{"norm": "rmsnorm", "norm_place": "pre", "batch_tokens": 131072, "steps": 4403}
Each number is 128 + 32 x the weight over its row's rms, rounded and kept within 0 to 255. Layers, rows and columns count from 0. Numbers have three digits each. The size before them is the row's rms in percent of the matrix's.

# layer 7 attention key, 512x512, rms 0.0975, rows 160-210, columns 128-255
105:096114086124184074118092062174116116170106111117078126105194129120091162195106144115107139119113130125151090176122093118127128142114181154115174167186135117155138220093115103075156128172077106120114153113109054124142057122118139145064060130130083138106094095179120133178149177120125114131159133134132160178121149136120135152198113052097148054132132091114210110171123110131122147188101
100:114125167126129106127128137134131111122154138117110082150108038109092134130127110154155094101075112127170142134106124051131121129179198160110153087089155129148087132151089131108094065091165179120152069162120138115099146114093102083130116083136152101136108098115150114128083102066131101108117209129092117151138163134114174172114144132103148078107071127176127087112141107114152120104137
106:077136157155129148149124144139127126167086125076147115099080126136133131141154160097093131146116104097170148110099134103211138127116144154105136066092132096112091100132173187176107137132119162168106123076155172124126160147118063125175147124148135117162168138110124128103138139137128136073050211169205155138170116092101105107159181202078062156077125157138084189157126091157163060143136
102:184150082152131197135169154085178145132117111062121118107095062141129143116126101110142168152101110119105160110112093096156151074157079165131229131074152146116114088086087141168235179127088100096078106134124123088115171127144133111149115077156103137114138124156123108099189101100132140140139122107118109173099093162036128110113128149138129127122144142141096079114138097123122047170118
098:149144141161090130143118107130116117101105163198182196150105141086109080170143151112104153097099124105122142120186144127123134070137103157107128127124114138116205145096190129158150115123117162173157123146129148077120079107079090164142136152104145108128122071148097092140105115138142135130176070085170144069157184131107119097129186139080098157195110173140115125106133101108121115161136
097:174158133113152120118145089102154091077172099174104130135105150147129096162136119116069089130089133075102160117093135078143126110128157112146095142088080147109101119146139147167097178121108123097241117097107138130174116127128113095145152132169123135090132097137131123151091117128101133106198170102164169080161163128096120102119151098137173138155158101138171101164140134133173167161149
102:153109091141107131125070096150111113149127149069032152105122116138108112123157085103098151103119104125042078118191094117115180139132094097095112112082138121137087135168160136156155116119134161085166154168162129142100165133147104143051145114124144074186132164148149103103143109132143118077139134112128174162128149088175159103190144177161063109142075118138162193164088114164168155147138
099:194110134152139124133174088202091085085136166119149134122177162118081076149098155184137115157150104161157213074055063156137095097141072087118095091130128118174086132083118141166119059111148104106159094093165081130141138201083173149127172115145111142141150095160135114127091128061179135190073168072150111124120159156120147151132139072137135139134148150153135132121193088098096146158066
102:149107097139114129178138186115135170066113170130099147084117100085136127111176159117071135161136128089101143109122134095183141130148152106134146124148112123086084167132068092138157143149109132086103152193149140116171143142098117084181084126116135207071133166099146074191150131105095081164091098150167165105133132176158121144177198148116087121124137134112135132184090146086096133068089
101:128080114109113118172112111123159139092119140092114181149120098116101164144101120134137095143099180156118110143120078140116165096112144140080079141114133169160155134086133161165101153126180141138072109134159139113143101093113143107180092154102181155071189123183116085160134150123141105153103127117106141149161139113164142114118142125158173159167125072134125176120092131097118135110127
106:160174157155136120116146167140129167087115068184119079089112163163130126103136135169053121148124098122134119115178148114128157133198123076148118149107074117149135134087167200140103111162146066064156133112147128128157154106189138139149130084094150100165122198082062139135090134106150094145108140129150085103153100142091181121149156095096127171146094162087099129175085119133132158182137
099:156170096075130138129154169136101106121083062132111104128077109098140096145097097117124125148129166147166071155133067114183135149140139091137183153123133168108140150122164127142118103154152198032148140113149097113095156198145100118125068200101143136131135166145103049034181136143171170199146136108113110140133091054220133167160142187104141127093135155156149130137131115155155127055141
104:146113094145104087118080094147117153095136133145096161139141144136100138131141115132174051067179065150144144142126124042134157122069126178150180153093128093114166125180134176118146078146147186094138094094155143135139180140134125116104166142115096102104126099152141129143125099146124167130155110096138113130149113105123115153100094150145085193107073100176120036077129141093093173203176
097:129121132140191093082157184182139103119168120151151120118128091168143119144120127144165099093121149015113151152129121210118104088111145163150202158165204085149102138139100082116143161092088116078092119150125106101103137137155096136145084129150148172132100038110184102066134142178091110139101136154063131158126106072136101106090117158093068123136150145107071120117129114151119150145139
102:067110171121122101124137113091153085151097120144131135102145148128099103060151156140165130096114125112183141137167157085164144119169124160130141102152060031130111132162110129137150110069117089115110116100129114104072138132068134156127210127064146151181133121113107101203153117151133082129115170121095180125088087150140135121141185113146120139098173155113149141095097159046068162070137
097:101133173119170112079160141145120040177102167154118069128196142109119108162087098173111125129140143157138128149188120151143110073093141156176144154097104139150100080147199094071137168193109109105128105097098145190093103089116082160120154184125097128177167116161095148140090181119156104149132107095117147128096081145140121125135147163179090161099119136086179130139119107070095068113081
105:120126106116077119112174150176184110131117158142164125081118125054081105205132162092125103100141159111088125089127175105167140194079109189072140157138123125109108141103115179147079159099100157110166110158085117106120126116112089133173154200138085155136169105161117106158124091132083208142149094109148135054090157198125141128166096121119159070168099153106116118050071130143153083131146
101:020128135103073087106102111159191149070116103173128163197118059139134121140111164091141076101194123128112131147146131153160114108121063146159108143074117144136116151128144091157127108149081130116125127123128173112159157130157206123085104078136157130144170136125095142127057161096058195176134156064138133131115089163155154119115148083147140164104100137146101191183109101070161127143115
107:134109158173156169070137167111136119137106143116119072084178089137182088110153140104145119153129186155104152110121130142186127166101165145130146179147142121092148207143058088129126077095131150127119172154142124153144097123101105108198125131035129158138126143132122118153145102172098136123133138131137134175160071120110105148185108183096138100146206103087140181137163175108164167152113
102:087105103140155099095121124104134192134115179157139150178074173149100124127096082149113116127162129142116135118122127102189144134121093060145115156101149104121155164117166151080150127137124140094054188139126141133135068091120164108113171149153191151129089103133168088182124146128069145112140204109143126087134108088061153086140111102198151134163111153075113143134111133135057094159099
102:090115161167149111104131147160160137140162125156099158129173133094128087065107130237152101106082081143116151160131166136075081148115135124123092132150161153132096127145106132074194103155116160140066114085147131139090155153118135175170134139095127080129091063153114143091069124092144166129146081144114146120077086149085199175098088142119094163141132051119077153083128137092161106104098
099:154162117157118194083106151117116086142114162159140162083177139139161095119204140132159106096097158113096150112147166142117136138117120204139093158149166177178119071129143137066143115109132154156178114104100098150138133152121151089209119139077088142125108157113048070137140099089122154036121140141166124130111101131103144174132095155041128212147116156153166149126141126136165082130099
098:093107122143103103168168074119141144104123118120118164164169086119117110189133124148183140108080153127104108099140088178142158139153095136111100164163131128136114130140083083116095155087162121190194063157151144137128133137107133144124134095173159150140131104151121150162107156115182094132139127140086134071136160100148160189088070112137083188153091153128097210098172125117166158173057
102:085136127146095075122097133091151116105067119131144175145097130147119104118176064163156138125116116165128108039144138130116160129121116141062090152190125157093154125121127143182165176145144129097123139151109162155115150158109124116115065116184082101153156121142097144133125161109117113140130131127147130118144100146142164141142134078147098057166113145060110136100146151145040073151133
102:160105093147069090137080101095099102152130183062096189135179113126129218154076067153128109180086143091160111145119115142100188073125128081128138133105158073181135183131170134125173182152152176121162145041136100123105116119079119143175115109151111089080083149105108150085147122157145145135124101108132164082162124133158112112129112082099046144144104106119105114134074091130115136116162
105:100129149136147082135157105066131115073143183121159108099187189154155100092139144161102140166165149180155153166160175132133084097128089114080194077098117151107130115139108129144119127124119136182165126098168128217142157123115180098064124136155136117098158097157063142089104120147189119101142163135084149162138093154148113177097175158148141155072133171154129111070180185112154120151136
100:152112163056145084097185043131096076117149130108148081101140088131116128098131083223088171150116135143112149084116174132150132075123157074124155146133102122188142115135153133146131099129125141124126076144158205177138146041130098097164111111139148175089152131152112086036146068116111147197119126153160150131129123078096120165102092150227119076196106145110164151142110071122103148114177
103:093101160142192098139167150160125159231167155125062113157148130153134186174136196071075138156106061107184094118054161143092099118168137127107148007098154116114115114121092148138107154080118141145132094159124135137092123108083147109130132088183204119099121116110164087110139175150113124182112145097177178115188078139127109107123107116137139113157175090134201145158087126100147046143121
099:194134135178104094172154101145060149082121117118131113111150130122099107102083056104150100167103095099129118150100120164164099090135154126132148097123130128108104120117121135117160073105146160150123106128178092139146135132074076147056150100176041063133159074136128173101159135084097107141141108137136113134102081091107156134067155170113073117156145142132110160169182117147179179112126
100:106130159105119134113123127118181147112124145131112116103134132157166036146148180212206140104102095076144141107147162121158093111164147120140062114117206093172140151090108117173144147103165144173059131072108071072124094124147135158117149138141079142107132140086091131148184099165177161059078112115171124123149122180164136136126106126145084129140188107099146144095152175064168118147083
097:170145156170137143109111106149181168122123089188163146069113146135090075145134148099138168135186205123140134123110145151091143110129064159140109146092199137163030132115129129136140091151198138074166157136134096087155135142102162163069149097161123143072094135165150091130131096144082099155132120120124153146152112133170071143177104127119103063124152077175156123149172131100094142197129
097:116120139141145151141126094085146126095172164190112098185109134138117149147127140150132168096091184133082097136120087131125137124109193104104138111144164100119114140104084156112084113100213127166115119088111174170118123127101142097092087138176133121147110173146111130188138184187122111133127110143160100126089165129046175152144124149073132123120141110071073117083109212136104176153182
095:135126084189153092147137175101136113113170140134177114157100181090091128152133067127133122121044103089111129108129168164133132139151154145178092167163168098132124124109088086174167110102130058129176141050134139074126099137121153113116137127107171147150193137095196118140081124127092121123161125147174115119099149125146155151112132142121143099139089108117177155070141091128122182147163
094:130139087128140139109170139133117126126120123169087100177191180183124127131125109061154095104105150101119121104183135198122095101228139059164132129182125082144106123155143176178150135065175124086115122114173089118070091170100195090142113131093110099084106108145105097158150133129147093137162160073134179133186157066158142162119033136170123177156071097149162082098060119146111164115089
097:123140115071191164156103148115178141072118143088106169146139099100144155159104149140114232157134150143123158133168173160135051103127144150161169143158083146101108108132084142091175137078160081146152173136095081126130123125121181100094153174172169134099124140104128171184156132124220117147132111163146139119131103190151187166096080156186150114155175115142090147144114106150124151107058
096:155125095135124095138123169093194087068145122116070202162155145172116106105112104126098105135167201134105127092090128058166160174090104090079156148109137155103155031152108101134118145146142077108179138081115149152161149131120146123151152128113170116156182165148146096127062100087113133115118188131069169190199106132114123159094106155127112156102111146120105068149125199154077135149138
099:058110169078149171137154104124125095171133107220155150137153115153098055115138141186106141118102176183179125168123154078119112079116111100120105110130129168169133082174162085159113110168172151165119158093147074111128120124099125178178141217134146082130090145085117191126109163158133141160177117149207106123112136149156105152102167170136123092088073125143124102142091124166180042082079
087:191140111139148125144075116137104141112158168124126111078174136168124039110154134159166152173096126099149126109084120151153123123112053102118161164098126094091171138162122108131119162137113119126124092145125117065116069137095136159157177063075107116112163091161112111140134047170146142173110146121105127138169108068153160150105191153124075188171057130134085066171106095132049143174134
101:173128119155100099092102147069158159099132092148150175188087089058143172134132126179180094135142086150101137139133082122105091134134103149149141104124112118168059119099114161108157157111141133143156118197125121118161167140151105116110103067161092103083143180166138114136129118134157142192108084173091167086162140092170140112122121158138097189180205063107132115106084114189117157116127
097:106148115130175092143114126125116138124098114123181166158141112113077084108127147111110130117108086144104144134107127134169134146117152158076185147157131126152089087145107115118115173108103122162106160168190170097126103107119072109144065137132124155110172177120148133098112121129073122134119181141159089080090107132083171176119187104114159117100110114113198100141138186192132191127100
107:159116088097162111097109103140131116141139187166100073159114116050101161071093145121109104134129140127074105118090147133117085103186151128125107170119097097101111121118125092126173156082151173150074107065089119118105057065077107111137193124113139126160112105158150126081161122111182067115156150160106157089106134063144130076126149130128120087101113162163157103077069131146084078145094
101:182137121181138110099095078141119099075131151102112113109149127145148110142164145193104148163167135117137070140109091112135124168090081178078109103071139084091092120146172103178099154139059137155104121082140172136146167127100046114108077059131083087124131090187058151162093093102112133099095082129074124122106070113153118074137164097104164156146132116210141143144132140143191153177115
103:129158107143116098111110113151159102110171126120133129112142108153091140101067122129106113141066152138135088156131069091071103125129111226087125146103119136078124170100132147132070081147161161113145135106083128164124082159088101124110095148111169154105195090111176085067118062158093147176144132125143162092105159108119144131153118095144104146070096128099105114147116123054178094129187
101:100118152100132127144153116089130142136133089130130036094137143100119148142106122078104161147106144063117108129115204089166104094070132119127127126101092153127142110110145118173137162108126114155158131160118185081080076070115088136115121122144138145115095108080159065210138174072130153109136137083218099084142133093145115139133113089195131093147137122098079170166147117049177134115148
100:162121119138172161090050133144098139058080143129140112125157142135123088112057093132084102147171141148130127114106141051078117164137111155098122200107124152115144160136134103118136138073159134183123122128099138124090132101127232131074140122114072141148159190144097128153149136119060179196053046140132104114140132108087130087141092157141129170099096127147150152118174123131150165141139
100:099106114101114155154086122093118099150162093161122068176169091137129073155168090114068128102140164116070129141134104156128079104084149091097093123175106094133148173131124123170093137170147137103146096174135111107116135116172112172110117060154089069176142085105102129129092169159082102116175141140095136150121139094121109135099132114103098117089178105092126129143136094102117139142132
106:096111138086135135104120115086148079150100131157157096123149108113125098110163165121146179144095131096088125156168189081126069098152125084117097150135134172077193116173096129113142124159104146118115137097085130164213140116097135127188059068142133186095117122148132150160103103116146153177149134104151100072157126120113122129162129127113084129109121123086092138112131135132120161172141
105:175121178157155138126081112090107147097142123114137096136177119135154129111144083092174128141141125077139106089062156096125080129144149115124167146138140101117168102048081105114075115075136152110108077204183153176088106122113109142096058153100158098117101130130102167122127132184142084097121129090140109120091129135125158124125134068130125147161139139075084095118149105133151139149122
099:085085115110119177097092074104138048094062095098099127098164127144167124110148110148154115103090173084126115168086199043170178094129103102130174107107114167047120148166137167146125180099171091203184139141183128137091127135143146103150147111164094098088112119151074120158108107136130139121083140096092139156087144103118166108141113118168149089156049106119141149120068136141107192145143
093:123095157100157153133093142165131112125090143179135104176175112159102176148168155156154107154077082138180177164123091112138073093109119152124143125124145132152140180126115218087089168106137132135166130168121127134098117109151175136098152096097111147165118159135147094124109174098134070109114135035122117099084090156142145137154102139155103172151187162135171165143140200150109150122099
092:181120156171127095174075177074090090137114180130130118107109107148147105093119114140140163096137120118123107125163113200133115144159114109114165158124114114153099161096115093131196125150170106151104161125141060103082094168033145126195136146159126105103065160139075171113175134093103077133144148185147108090121145095125138124111086091084116088151144075157124144058117058143110129093125